Each number is 200 + 40 x the weight over its row's rms, rounded and kept within 0 to 999. Layers, rows and columns count from 0. The size before them is the row's rms in percent of the matrix's.

# v: layer 6 attention value, 576x576, rms 0.0504, rows 384-447, columns 96-143
# o: layer 6 attention output (transposed), 576x576, rms 0.0523, rows 384-447, columns 96-143
# q: layer 6 attention query, 576x576, rms 0.0686, rows 448-452, columns 96-143
# k: layer 6 attention key, 576x576, rms 0.0659, rows 448-452, columns 96-143
v384,101,198,220,260,150,101,190,201,179,199,200,187,189,217,226,159,226,235,203,212,256,212,162,222,205,220,179,243,202,143,151,186,178,189,182,209,239,242,115,194,157,216,223,199,168,214,269,215,209
o384,105,229,184,261,237,219,178,158,230,207,196,198,235,167,240,189,220,157,188,222,142,106,187,185,209,191,211,141,223,200,204,169,154,193,243,169,222,273,165,215,149,237,258,215,224,200,208,129,219
v385,105,170,197,202,158,160,215,269,186,196,227,191,301,224,140,230,204,235,173,194,192,211,176,151,195,257,181,196,226,198,232,222,202,214,221,182,157,156,288,206,224,199,200,156,235,275,165,182,207
o385,097,180,266,188,229,182,201,191,214,218,265,188,225,151,225,135,192,191,165,249,216,214,181,180,147,188,175,202,156,189,261,207,239,202,179,181,219,143,206,243,132,177,249,238,231,95,199,151,179
v386,100,230,153,216,213,187,231,231,267,192,173,266,218,212,189,212,210,151,286,301,163,69,159,178,186,130,230,222,222,171,248,126,219,223,139,251,180,248,216,181,213,195,221,208,162,196,239,224,190
o386,104,172,134,139,242,195,243,206,212,171,149,187,258,200,195,157,239,208,163,187,157,195,141,244,190,314,208,159,242,186,204,242,221,173,186,193,259,179,192,140,278,154,198,204,142,200,107,200,204
v387,110,255,199,155,249,257,198,178,162,215,236,213,243,215,189,204,188,180,160,246,193,181,203,184,201,204,211,186,179,191,281,216,203,190,177,105,209,235,214,178,199,240,178,198,213,167,158,152,209
o387,103,149,189,214,207,167,217,189,179,177,196,178,215,201,197,207,189,244,342,192,228,259,204,191,230,202,263,256,133,211,205,241,176,208,250,220,258,201,253,197,241,147,167,228,286,166,200,256,172
v388,103,254,196,205,253,190,209,180,153,146,246,204,163,193,204,198,190,236,207,229,179,255,166,157,211,153,207,220,191,210,194,208,237,179,229,122,218,253,273,206,144,191,168,219,256,183,243,202,180
o388,106,164,138,167,222,268,174,172,235,282,120,192,216,237,191,155,170,142,180,173,222,214,169,190,194,240,259,196,215,189,185,161,209,226,172,206,179,123,215,242,260,112,251,194,172,149,170,192,196
v389,102,227,183,178,292,173,192,213,165,186,153,131,357,188,165,222,234,194,115,92,250,224,213,187,206,207,185,221,205,200,189,134,191,240,163,210,173,243,161,209,224,240,222,242,211,198,175,168,276
o389,103,255,273,158,216,206,239,209,224,208,239,188,164,246,237,133,251,234,216,206,200,207,187,199,191,169,149,139,162,144,189,238,196,153,236,230,162,190,199,178,143,188,205,225,178,167,285,274,191
v390,099,223,195,211,219,178,180,252,228,158,209,255,242,242,214,226,242,133,225,155,148,192,212,192,200,143,202,190,188,257,156,169,136,195,235,203,169,203,196,206,173,240,157,174,156,200,199,272,254
o390,104,182,192,219,216,185,221,184,218,199,157,189,149,134,164,232,262,258,224,215,184,117,200,214,215,203,135,236,122,155,217,218,227,206,191,153,217,206,197,240,173,153,227,141,182,296,272,165,250
v391,104,238,232,208,257,226,166,218,195,124,234,225,180,146,178,180,203,214,171,191,199,170,188,294,196,126,196,218,201,221,116,116,301,186,246,166,174,190,141,196,140,223,182,281,173,224,196,183,190
o391,107,239,149,243,161,161,237,248,210,167,176,251,222,180,163,116,255,252,195,232,131,297,191,127,206,160,215,171,210,203,168,178,186,216,134,190,258,136,197,213,239,232,296,218,208,104,269,271,246
v392,099,181,223,185,242,190,137,295,202,207,192,224,204,206,170,179,223,246,272,174,213,239,219,211,203,157,203,167,227,221,170,326,225,210,174,159,124,166,245,201,188,189,174,217,274,212,195,166,244
o392,096,185,236,219,191,170,196,219,253,200,308,239,207,248,200,168,230,178,175,250,195,217,279,213,205,155,187,221,129,195,200,163,208,203,188,208,251,178,207,206,226,230,188,175,215,168,217,333,225
v393,097,216,126,273,160,233,177,191,204,271,210,220,167,114,196,259,216,190,187,213,214,230,194,142,221,256,205,150,189,149,231,132,152,200,228,167,171,189,209,194,143,165,91,188,165,157,187,312,189
o393,101,154,183,236,212,196,126,177,222,219,219,185,192,296,213,220,203,208,182,226,246,151,181,150,187,201,158,169,186,214,172,187,276,216,204,180,189,204,159,222,185,176,131,131,107,193,167,167,212
v394,096,223,200,197,251,180,204,175,257,207,163,172,209,191,179,151,219,202,160,174,184,175,221,203,207,230,217,174,219,138,229,201,212,225,234,200,281,136,189,191,206,123,198,176,212,145,197,233,261
o394,096,219,217,233,189,175,199,274,228,197,217,190,216,167,221,202,186,160,188,135,229,226,151,165,214,145,252,193,190,250,180,238,191,244,190,184,138,215,142,198,219,237,183,222,262,271,217,186,203
v395,105,202,236,181,187,234,192,171,232,297,233,213,133,210,212,230,210,188,181,184,344,208,182,271,209,169,164,204,193,186,282,117,185,205,199,192,227,178,212,217,247,207,208,243,274,194,199,203,198
o395,104,217,161,196,158,217,125,183,183,229,217,192,205,204,190,232,191,232,246,170,217,116,134,123,187,274,275,226,210,202,191,150,257,181,219,214,212,170,188,150,235,144,222,264,315,214,184,134,220
v396,104,176,217,216,239,220,224,249,197,131,226,260,171,214,281,144,204,216,227,168,113,189,213,232,212,264,176,133,194,195,247,195,174,198,242,201,205,100,157,199,219,171,141,178,277,158,207,158,195
o396,103,217,212,204,191,171,219,244,210,173,159,241,197,206,189,186,240,164,210,188,187,190,266,192,166,147,229,178,179,191,133,104,299,191,189,210,160,153,208,196,240,215,158,164,265,231,203,193,213
v397,101,206,214,110,273,217,199,170,87,256,169,198,164,216,239,235,200,192,100,160,222,155,238,291,215,142,165,212,201,219,201,229,229,200,219,172,180,185,209,185,234,190,245,191,319,164,161,196,116
o397,105,142,189,172,159,259,168,201,137,240,189,115,189,250,238,250,175,120,201,262,270,168,206,224,223,243,224,222,209,190,206,172,177,203,224,86,268,216,123,152,244,196,157,230,200,191,199,268,189
v398,101,176,203,244,225,179,222,181,202,282,220,187,219,232,155,209,133,204,195,156,209,284,230,256,213,184,144,157,215,237,138,305,191,167,194,234,229,183,329,232,237,243,211,153,148,207,149,235,198
o398,102,199,218,169,262,214,206,210,166,216,258,241,207,227,258,225,206,221,166,192,199,147,167,198,188,183,173,199,195,203,217,187,226,256,224,251,156,224,236,199,192,247,185,237,215,262,183,242,203
v399,099,223,202,241,164,233,202,300,169,126,191,138,256,178,212,282,238,264,219,140,222,127,148,265,207,192,191,178,223,198,257,182,216,202,259,186,171,229,224,160,150,194,172,188,234,175,182,117,151
o399,101,170,213,253,178,218,261,212,244,203,238,194,230,258,229,153,234,229,186,159,241,234,193,196,159,231,209,205,208,263,275,247,142,228,234,209,195,241,208,320,179,227,166,207,299,168,242,210,161
v400,097,233,237,269,201,234,200,86,200,198,181,232,182,214,290,207,246,141,298,173,221,263,186,171,189,225,235,193,170,157,185,230,192,184,211,185,239,209,216,202,209,171,231,245,262,225,192,243,176
o400,099,235,192,245,163,251,152,173,204,206,284,181,233,219,178,200,219,242,254,275,145,222,150,241,197,194,160,269,239,225,174,217,174,231,309,234,168,184,230,200,204,225,174,187,207,266,136,143,240
v401,102,189,173,248,226,113,170,145,234,216,154,190,178,231,237,207,196,238,198,215,209,178,236,188,194,169,205,200,205,246,170,259,154,188,219,167,204,119,90,212,162,198,315,195,180,214,297,206,219
o401,106,236,177,213,209,205,175,145,234,167,241,268,168,186,233,245,231,209,272,213,202,220,209,248,180,205,143,169,184,199,185,210,197,196,188,158,281,214,175,195,206,170,270,162,214,230,210,205,259
v402,096,179,225,193,177,207,172,126,209,215,222,182,281,221,247,170,252,216,185,147,155,221,181,176,188,110,209,191,223,300,230,175,231,214,142,294,221,167,191,143,204,189,152,188,181,211,113,191,187
o402,098,147,220,260,286,155,227,165,200,175,204,124,211,170,197,149,220,157,214,184,214,232,246,236,136,187,204,201,187,193,248,247,170,242,212,235,231,193,192,153,135,181,164,135,70,180,197,195,206
v403,103,225,235,187,61,92,225,240,182,212,233,228,168,178,234,236,211,188,205,217,306,226,232,180,199,166,194,174,152,179,171,189,248,200,200,227,210,160,168,185,289,236,199,230,193,196,250,186,141
o403,092,224,254,181,148,174,175,190,218,190,198,199,198,180,259,256,257,117,159,202,182,203,177,208,182,201,173,207,154,204,202,108,163,269,178,191,211,250,234,211,163,167,165,157,176,115,194,196,207
v404,101,276,164,225,175,176,195,250,229,358,138,176,253,186,89,193,186,194,177,186,231,180,232,247,208,211,193,186,205,252,192,159,179,181,225,198,172,182,204,216,221,278,159,195,177,174,207,121,261
o404,104,187,209,226,272,180,99,211,249,209,140,241,168,195,166,205,213,203,199,162,245,236,256,174,180,182,221,218,222,169,196,245,167,212,205,193,238,228,144,219,216,217,261,251,179,168,230,232,247
v405,103,168,190,187,232,138,200,200,141,255,213,174,160,178,179,249,101,206,252,209,240,290,198,167,196,270,186,170,216,188,207,194,213,199,256,171,212,48,186,216,191,200,180,205,229,231,194,243,151
o405,105,170,196,173,199,221,166,178,189,268,256,254,200,193,227,252,124,260,93,207,242,116,251,166,214,237,179,140,181,252,232,185,227,243,202,197,205,281,195,203,184,249,241,186,295,188,176,155,174
v406,101,205,194,227,182,217,235,122,162,253,200,205,226,185,124,316,111,104,128,231,271,293,153,264,204,208,181,236,203,210,201,230,191,193,260,119,232,190,197,177,155,186,204,199,299,192,257,179,117
o406,104,205,249,195,252,184,200,190,185,260,137,242,194,281,211,205,115,217,195,237,233,161,135,196,302,252,246,206,205,249,238,213,163,101,263,156,258,141,199,174,216,199,264,193,216,143,209,225,213
v407,097,203,171,220,166,113,156,251,249,179,193,220,201,182,162,175,228,177,260,227,167,228,286,199,225,261,224,224,191,171,128,166,162,223,83,151,232,212,170,196,291,207,195,188,182,229,172,188,200
o407,097,223,218,224,244,186,167,178,213,197,181,185,224,177,151,187,198,238,266,217,206,193,224,219,204,175,212,218,168,191,268,175,178,288,231,160,227,244,220,198,224,201,176,205,213,190,195,183,236
v408,102,205,149,70,147,143,214,259,135,330,248,208,301,232,277,184,242,154,162,261,132,173,231,189,194,213,227,175,193,179,200,249,151,182,143,248,212,269,176,207,268,215,252,107,160,186,237,184,212
o408,096,138,236,212,219,223,211,150,213,128,211,182,230,142,316,196,211,225,160,139,179,203,206,166,180,251,178,198,163,196,197,258,227,158,250,206,226,225,239,137,170,174,221,212,174,234,210,198,238
v409,097,228,230,277,233,168,178,310,228,217,330,172,271,233,191,173,180,223,215,219,214,216,185,140,202,248,205,189,170,193,122,232,208,159,157,215,167,174,182,199,285,277,153,211,181,214,238,228,268
o409,097,225,225,238,231,137,212,169,186,157,155,159,239,136,153,198,214,231,187,156,239,141,215,219,260,229,203,220,222,258,209,227,252,235,87,172,189,143,171,280,186,157,149,262,157,210,339,230,266
v410,100,178,219,190,206,186,135,152,214,256,200,162,146,214,175,201,204,231,211,144,214,176,189,122,212,140,182,179,186,187,335,157,156,240,221,234,154,190,321,241,202,207,232,200,214,227,184,215,226
o410,102,233,173,188,272,249,172,226,203,223,259,189,212,220,183,212,216,195,164,266,203,220,199,219,185,266,162,193,253,209,168,179,185,207,196,207,209,239,225,75,190,169,205,223,247,141,158,186,166
v411,103,245,217,160,166,62,152,290,207,199,169,219,116,167,227,253,115,248,173,123,223,214,247,178,186,179,239,220,207,246,187,180,246,192,266,164,152,199,190,195,212,204,223,190,282,133,227,185,224
o411,096,214,172,131,210,202,151,133,169,193,162,229,157,216,242,216,233,216,165,149,274,206,229,122,264,218,94,131,210,159,226,212,237,220,254,243,194,157,190,230,247,89,181,174,216,179,240,253,278
v412,100,176,192,233,168,195,222,196,183,163,140,239,211,250,193,118,219,161,205,241,114,160,211,256,195,276,198,180,225,142,115,177,128,215,174,147,246,289,136,186,141,260,186,186,214,185,291,178,165
o412,100,205,178,209,257,267,201,231,207,150,171,222,193,191,238,109,245,232,227,193,179,272,267,185,173,160,175,176,182,163,192,160,203,121,215,140,178,203,136,211,249,215,234,159,234,199,198,200,161
v413,100,231,158,177,238,187,172,186,130,188,189,183,218,248,304,243,258,211,218,226,136,217,294,108,186,174,164,173,197,233,117,196,143,230,188,219,224,234,119,209,199,206,189,265,218,200,175,178,174
o413,100,175,250,208,158,185,208,230,149,165,189,241,201,196,213,241,156,229,227,169,152,175,253,218,216,164,185,245,147,191,173,204,174,229,184,209,222,264,178,171,174,183,196,249,172,211,205,180,183
v414,098,177,208,269,152,171,246,186,217,314,164,239,211,199,189,180,132,184,257,232,257,204,209,238,201,212,233,204,172,165,157,223,149,198,243,168,222,115,228,185,210,228,194,203,162,163,168,224,109
o414,100,198,193,214,255,196,181,196,218,263,201,242,189,176,230,218,201,218,141,137,237,197,213,130,227,176,177,135,135,194,135,192,291,202,234,222,239,194,178,244,187,219,226,179,201,192,206,216,163
v415,102,175,265,216,231,395,266,118,242,238,119,228,157,168,181,160,123,202,150,159,134,280,201,207,209,226,181,211,229,190,217,195,221,216,214,212,227,95,211,207,196,170,185,149,241,176,186,157,204
o415,096,148,150,219,222,192,208,203,263,232,223,201,226,216,175,211,174,257,261,217,187,242,212,218,208,116,179,241,293,227,204,216,191,192,268,200,200,182,204,224,207,223,194,197,224,215,217,248,201
v416,102,202,197,221,219,218,162,157,146,227,246,225,132,195,201,211,217,298,227,230,240,271,195,189,204,153,212,152,210,303,193,192,187,223,205,121,167,219,151,186,146,153,257,243,218,185,255,174,231
o416,106,208,182,141,115,230,128,150,182,231,214,254,215,220,237,234,196,256,234,210,198,163,185,218,194,142,230,97,270,245,172,212,151,183,223,261,228,213,172,228,233,280,199,167,177,182,187,207,213
v417,101,194,181,185,180,203,155,185,158,97,183,201,302,182,254,168,153,215,179,183,220,250,249,252,209,272,198,113,204,161,248,201,147,185,205,159,243,186,220,193,141,159,171,191,286,222,214,244,260
o417,101,225,296,178,209,178,100,249,191,187,225,191,220,172,222,226,259,255,233,200,253,163,176,169,229,256,241,228,179,196,226,136,223,227,201,240,247,218,167,297,192,173,162,176,246,109,164,189,141
v418,100,212,209,145,227,234,217,151,154,194,204,222,191,156,181,230,142,267,229,182,222,185,189,208,217,226,178,144,239,207,133,188,235,177,199,180,211,213,189,223,199,189,147,168,240,166,264,236,197
o418,096,103,261,93,68,219,209,214,180,202,192,231,176,200,174,208,176,167,202,147,208,87,191,235,218,234,248,189,181,214,245,191,144,213,155,194,215,235,211,198,210,155,197,223,135,161,163,173,177
v419,099,143,184,166,126,150,197,203,247,158,218,224,200,259,202,168,144,193,187,172,250,175,173,189,199,222,203,220,217,301,218,255,175,192,195,212,252,124,214,210,201,225,175,131,241,152,257,162,209
o419,099,277,239,219,226,180,193,192,206,209,102,235,227,173,166,204,239,184,138,162,167,201,263,242,171,242,220,172,192,231,269,278,229,174,135,179,217,171,178,253,163,146,163,166,259,286,225,203,201
v420,101,213,240,158,206,140,191,172,178,149,209,217,230,235,213,203,174,173,205,245,270,245,225,187,200,175,147,190,181,232,173,270,166,221,106,164,179,268,249,178,161,165,187,262,292,157,311,167,185
o420,100,191,216,122,145,221,217,220,201,165,230,167,173,201,226,225,161,245,208,210,231,162,273,234,205,236,204,280,224,204,155,243,193,188,279,126,157,176,216,218,150,175,208,175,245,236,205,236,167
v421,095,171,170,243,81,218,208,209,217,328,197,255,209,176,212,149,187,221,236,221,169,174,157,201,218,175,207,188,178,166,207,167,172,190,216,186,212,213,198,177,179,149,213,202,166,235,208,234,187
o421,098,106,188,238,220,218,192,107,199,253,147,178,249,172,153,250,185,172,214,205,201,272,206,227,165,186,248,222,227,257,196,234,219,189,204,183,246,254,240,206,133,231,228,184,229,175,148,107,189
v422,104,159,175,172,260,249,152,188,133,238,185,212,192,214,200,230,211,145,261,216,101,103,313,263,201,184,216,203,166,130,215,233,191,193,160,151,225,206,212,151,183,199,240,244,216,208,191,203,172
o422,102,157,182,146,115,201,229,146,118,228,168,128,224,213,152,243,172,105,199,211,162,165,231,190,204,140,174,201,189,236,199,175,183,153,202,191,131,193,250,200,221,240,141,232,228,300,199,195,207
v423,101,180,192,141,218,220,167,186,158,192,212,185,240,248,236,272,211,190,252,133,175,290,189,181,190,273,250,215,202,216,181,184,267,191,200,217,197,225,205,174,155,171,162,119,244,207,241,199,200
o423,103,170,220,161,229,229,225,177,227,170,153,197,161,221,182,218,178,213,158,210,223,156,234,201,195,207,172,211,190,138,155,198,165,186,154,236,227,229,172,190,209,224,184,211,181,192,175,209,205
v424,103,267,227,145,203,127,226,250,182,185,269,178,195,210,230,203,181,250,141,107,180,267,193,167,203,170,211,172,194,219,176,219,246,183,140,150,224,119,181,245,186,194,177,230,168,246,243,195,203
o424,107,258,172,183,269,196,276,174,195,221,170,156,197,191,231,170,128,156,135,212,211,197,187,213,150,203,174,174,161,219,191,166,219,214,182,200,238,180,233,176,173,203,183,223,126,238,231,187,241
v425,097,231,169,154,212,193,179,215,130,149,215,161,199,195,305,191,187,195,152,161,217,200,197,195,190,91,227,190,165,223,168,330,131,151,188,157,204,167,197,175,167,210,222,188,199,174,116,310,142
o425,096,209,202,242,196,214,181,209,212,154,216,225,186,234,173,241,188,241,180,225,196,239,201,176,201,230,209,217,167,173,175,115,263,231,281,192,249,152,210,203,181,226,208,162,192,185,222,163,235
v426,101,199,228,300,194,118,228,256,219,325,222,243,162,227,167,244,125,264,243,223,170,277,222,215,197,217,184,199,225,198,240,171,233,229,148,163,209,141,248,191,187,185,254,178,223,202,224,139,168
o426,098,205,222,173,280,195,200,158,179,181,199,222,204,202,185,293,161,170,246,154,214,71,199,198,179,221,165,204,193,154,205,183,206,200,147,230,254,215,207,213,283,205,242,165,174,174,194,202,204
v427,102,217,245,140,194,242,220,197,144,170,178,161,148,170,201,224,184,184,264,213,371,179,200,201,180,243,216,303,218,190,146,167,139,181,171,98,239,275,186,200,218,230,206,287,207,128,165,237,158
o427,102,235,213,160,129,202,137,216,183,240,239,228,180,236,208,174,171,277,171,232,207,199,246,198,228,257,175,194,224,183,206,216,178,155,236,134,190,215,184,243,217,184,175,186,227,191,197,185,147
v428,105,308,173,120,195,171,220,248,143,240,168,152,164,225,204,220,161,206,172,168,163,209,207,198,219,193,236,136,214,226,243,185,220,204,164,224,207,159,152,241,175,196,190,157,237,174,256,265,193
o428,104,153,224,180,167,204,233,161,156,209,122,206,184,266,205,199,184,171,175,149,206,182,122,129,145,161,285,179,214,222,219,155,217,301,191,200,157,252,198,97,240,125,172,211,195,246,218,181,232
v429,100,213,228,220,145,221,209,150,182,217,181,184,134,211,167,175,174,180,184,272,142,193,244,153,194,222,231,209,244,161,205,140,220,195,152,159,245,194,212,205,193,179,259,218,180,245,188,218,174
o429,101,190,156,243,272,209,275,217,199,217,174,207,188,180,130,144,194,191,238,226,138,175,192,255,233,161,232,205,238,211,203,225,202,226,187,188,254,158,246,189,176,191,247,209,250,150,184,159,93
v430,094,138,194,278,222,293,251,161,287,179,172,181,206,130,153,168,188,188,150,210,132,207,197,217,211,300,201,131,220,169,111,201,203,252,229,170,210,225,197,214,205,255,202,239,122,207,182,258,190
o430,101,204,203,171,178,230,202,200,223,184,235,223,227,198,187,216,160,212,228,187,209,186,215,193,245,303,214,220,193,200,218,261,245,188,209,212,150,207,135,170,200,184,233,220,180,218,158,162,160
v431,105,204,178,223,175,206,207,108,229,262,204,178,295,167,151,164,180,252,140,253,147,226,207,231,174,221,199,218,226,243,171,148,194,215,266,171,186,209,236,183,191,211,258,170,141,247,161,207,175
o431,101,194,184,206,202,224,240,223,252,217,243,216,142,210,149,201,133,156,94,140,138,233,241,216,199,223,191,136,167,201,234,179,226,154,197,238,130,134,155,163,184,254,194,195,224,128,115,158,221
v432,105,199,180,174,179,160,174,315,211,204,201,194,200,278,176,233,174,219,220,210,256,169,203,159,202,182,201,147,184,271,228,227,271,191,159,198,192,183,162,181,63,226,195,184,191,159,255,209,191
o432,102,302,258,162,173,161,189,197,134,168,202,268,206,168,258,216,212,172,187,247,200,168,193,237,213,258,234,196,87,141,200,202,219,206,119,145,233,197,188,231,159,200,133,148,234,191,236,226,159
v433,106,218,199,210,177,178,222,121,241,173,207,266,177,191,142,216,172,185,291,170,206,198,284,231,199,224,210,218,239,186,164,187,215,190,235,283,179,147,204,214,87,233,179,187,226,199,204,215,131
o433,102,179,198,206,130,194,249,183,225,206,264,191,256,217,169,246,156,195,198,275,230,192,191,258,257,216,184,185,207,179,243,179,259,169,275,212,200,175,242,211,197,150,205,203,222,200,189,266,229
v434,102,198,193,230,182,179,236,206,245,231,238,176,182,195,220,251,137,121,255,339,190,243,208,148,211,252,198,184,202,149,203,151,179,193,189,194,175,219,155,211,165,171,209,241,179,215,192,203,168
o434,104,213,198,191,168,198,166,177,179,172,160,263,202,209,163,190,146,233,197,222,241,70,236,237,227,124,220,167,121,199,169,226,190,181,224,213,189,256,170,247,124,178,209,156,196,231,174,153,208
v435,102,105,188,217,139,276,183,185,173,179,203,252,203,221,270,214,260,185,250,151,229,166,190,136,187,151,216,163,227,177,295,210,143,171,187,251,229,211,270,189,191,209,206,224,101,271,176,219,167
o435,101,161,217,270,191,214,174,223,222,193,193,228,232,207,196,224,200,221,188,208,280,244,131,211,197,209,120,176,177,176,224,252,242,221,253,221,249,245,217,240,216,211,159,169,183,187,116,173,225
v436,103,199,207,202,201,247,192,263,291,204,207,155,195,203,288,166,188,207,207,208,182,182,154,202,183,208,175,197,153,246,165,212,203,191,200,159,217,86,229,197,217,219,226,156,282,227,218,227,202
o436,096,175,216,250,168,142,160,190,178,203,292,185,167,173,265,218,285,195,229,192,220,189,251,287,183,143,213,220,156,165,242,187,204,187,143,99,218,191,196,141,145,126,170,168,201,295,283,206,153
v437,105,165,182,272,159,255,169,186,219,196,147,205,227,206,186,214,226,170,246,188,222,201,110,202,192,265,217,200,203,182,266,208,205,234,277,217,205,252,248,190,209,260,195,190,159,185,148,180,185
o437,103,205,175,164,201,196,174,208,230,186,235,167,200,198,219,221,233,246,191,246,223,231,174,188,139,185,135,193,202,210,229,205,175,209,180,290,141,141,185,261,228,255,205,224,212,204,142,180,153
v438,101,188,191,195,243,193,196,201,93,255,170,206,220,197,197,259,195,249,210,144,211,198,182,241,197,120,166,197,195,262,187,209,185,220,160,361,169,94,263,238,148,194,240,175,97,238,161,259,190
o438,103,153,209,176,248,205,305,182,135,217,236,151,201,244,168,257,164,202,203,203,230,204,152,191,198,202,267,202,226,202,222,221,150,189,286,205,179,182,226,84,200,226,209,216,158,148,180,148,182
v439,090,205,199,178,218,187,164,294,192,228,205,140,211,237,279,204,219,248,230,168,191,137,201,141,185,129,194,181,201,202,216,310,257,207,235,211,158,179,320,211,242,146,191,138,222,231,200,237,207
o439,094,207,170,188,208,208,265,179,237,208,230,188,217,183,207,172,264,149,146,211,186,222,222,174,249,277,202,262,174,228,209,250,267,257,142,199,176,176,261,94,183,157,245,177,183,186,240,250,177
v440,104,224,194,225,164,210,175,248,177,227,144,201,254,163,149,180,180,209,196,321,199,209,155,183,181,279,208,241,193,249,183,148,174,216,200,162,204,172,250,182,252,198,161,163,180,244,192,217,221
o440,103,177,216,306,197,183,224,276,218,183,245,180,179,248,234,156,125,201,251,182,233,193,190,118,197,177,184,270,248,162,223,210,200,214,267,246,232,134,249,249,221,204,221,208,169,229,190,186,149
v441,104,179,159,228,184,185,222,202,254,235,179,211,181,188,281,239,123,217,200,234,212,241,184,189,200,225,194,185,173,173,247,155,157,242,192,206,197,201,194,217,231,245,187,216,186,172,205,201,104
o441,099,204,195,203,195,215,133,220,192,176,197,274,261,199,227,229,227,186,211,201,205,142,156,189,190,180,212,189,212,170,175,132,178,141,153,259,183,187,239,213,176,227,243,188,171,198,117,193,177
v442,096,202,169,141,180,252,193,192,166,194,194,246,171,77,194,138,184,220,241,177,222,225,219,183,188,193,227,144,188,138,211,220,255,227,192,136,194,242,174,175,147,211,218,255,145,209,270,280,249
o442,102,188,183,200,197,202,184,151,204,213,197,140,122,219,168,175,163,152,137,225,208,219,225,195,215,154,156,168,140,189,187,210,188,285,207,216,210,221,210,133,282,206,209,147,270,171,247,244,305
v443,103,214,213,165,280,240,192,274,216,132,190,219,193,180,143,200,218,166,235,131,254,218,229,220,202,242,188,222,219,166,229,214,223,211,163,174,188,190,288,212,140,189,178,172,284,175,192,189,222
o443,098,254,238,134,118,176,183,224,230,209,179,253,222,198,225,214,256,201,207,227,234,134,203,175,234,182,184,187,133,197,165,121,241,166,166,163,196,200,195,170,269,221,169,214,249,164,242,339,175
v444,100,165,167,235,188,207,177,184,260,180,193,202,193,196,192,229,184,221,214,148,241,241,195,211,196,234,216,216,218,153,241,203,236,222,232,246,172,126,275,204,116,129,182,188,191,260,213,238,226
o444,103,189,205,164,306,219,162,222,266,216,265,187,215,239,131,217,179,238,213,181,278,227,171,224,206,178,192,187,201,273,209,287,143,212,145,196,226,205,175,220,183,212,213,226,171,199,172,202,202
v445,101,223,198,211,196,212,225,156,165,160,102,151,195,183,218,180,169,236,225,242,208,269,194,252,196,98,218,213,241,235,166,233,179,232,209,196,275,225,120,181,266,216,205,232,229,205,151,176,196
o445,097,189,197,218,199,201,151,215,238,204,186,171,236,206,303,194,146,170,293,212,187,208,171,268,172,195,169,248,213,226,192,182,125,207,261,288,189,263,199,247,247,214,159,150,147,215,209,201,189
v446,101,96,207,145,234,241,215,206,213,181,182,99,224,266,274,226,209,218,220,233,201,178,218,147,198,226,206,151,165,148,198,183,157,204,198,263,205,149,149,215,186,217,200,93,172,146,189,222,204
o446,099,213,231,125,212,182,221,221,158,207,222,158,135,159,231,225,220,132,157,175,115,202,172,319,209,219,184,215,167,120,208,307,130,210,250,189,188,250,195,230,127,224,134,109,166,229,180,152,195
v447,101,278,185,175,172,215,274,204,192,191,146,198,162,135,227,150,211,208,183,199,168,274,180,111,207,217,167,177,195,164,242,233,219,243,240,231,213,127,175,192,161,156,198,259,167,203,161,207,152
o447,101,163,165,206,178,184,240,240,269,219,137,225,199,263,163,120,257,184,261,196,163,179,149,168,193,180,162,264,240,207,152,140,207,209,187,279,158,156,243,211,103,234,201,178,188,131,181,161,207
q448,091,161,177,252,200,199,218,197,161,197,73,179,160,164,177,245,193,190,260,167,199,133,299,274,257,222,220,195,228,206,155,154,218,142,235,152,245,196,230,160,166,230,186,172,209,171,260,126,202
k448,101,231,208,193,237,189,226,232,217,250,88,166,167,264,241,247,210,226,234,143,182,163,259,178,226,213,211,168,152,214,202,175,201,230,237,202,184,173,178,181,219,208,155,91,222,260,253,258,168
q449,129,203,167,141,160,170,219,126,235,171,113,204,184,168,233,178,222,319,219,89,192,277,277,139,242,141,190,260,92,233,170,270,178,167,190,215,197,226,191,130,112,204,207,248,208,211,258,222,245
k449,096,170,202,254,167,182,230,217,229,233,219,189,127,236,156,263,253,233,203,227,225,212,167,185,270,187,185,193,226,216,233,179,235,223,280,153,254,182,195,119,185,211,192,128,252,208,195,236,196
q450,139,189,207,93,179,184,164,194,205,158,146,178,223,196,195,210,213,220,186,262,165,217,219,176,228,198,164,259,187,154,219,226,154,245,207,186,269,273,150,215,227,202,175,162,186,254,188,262,202
k450,105,289,228,196,222,220,151,239,123,213,231,197,145,198,289,192,252,177,106,191,193,199,181,206,159,205,264,186,196,190,188,203,259,184,169,249,203,192,194,233,228,254,156,225,163,137,184,291,206
q451,091,203,180,145,248,167,233,203,234,182,263,189,266,217,249,207,204,202,175,192,223,174,135,177,196,280,200,134,158,158,176,249,179,206,281,258,233,214,248,147,203,256,236,257,182,192,131,246,159
k451,099,216,195,236,156,153,170,221,177,178,159,206,246,181,244,247,234,255,250,166,189,197,271,193,235,191,167,341,203,177,192,183,238,210,232,122,253,262,134,198,180,259,209,129,193,200,292,202,224
q452,112,184,234,191,121,168,239,190,201,259,111,182,216,191,160,258,182,190,264,189,297,209,286,213,248,243,157,150,206,178,156,200,216,190,190,176,219,179,158,92,218,215,134,180,230,151,133,89,186
k452,115,218,241,266,251,157,213,126,195,214,235,148,169,214,256,198,229,248,114,232,161,105,197,177,280,239,165,184,270,185,193,271,146,265,307,184,261,211,245,139,258,238,202,172,188,209,232,213,283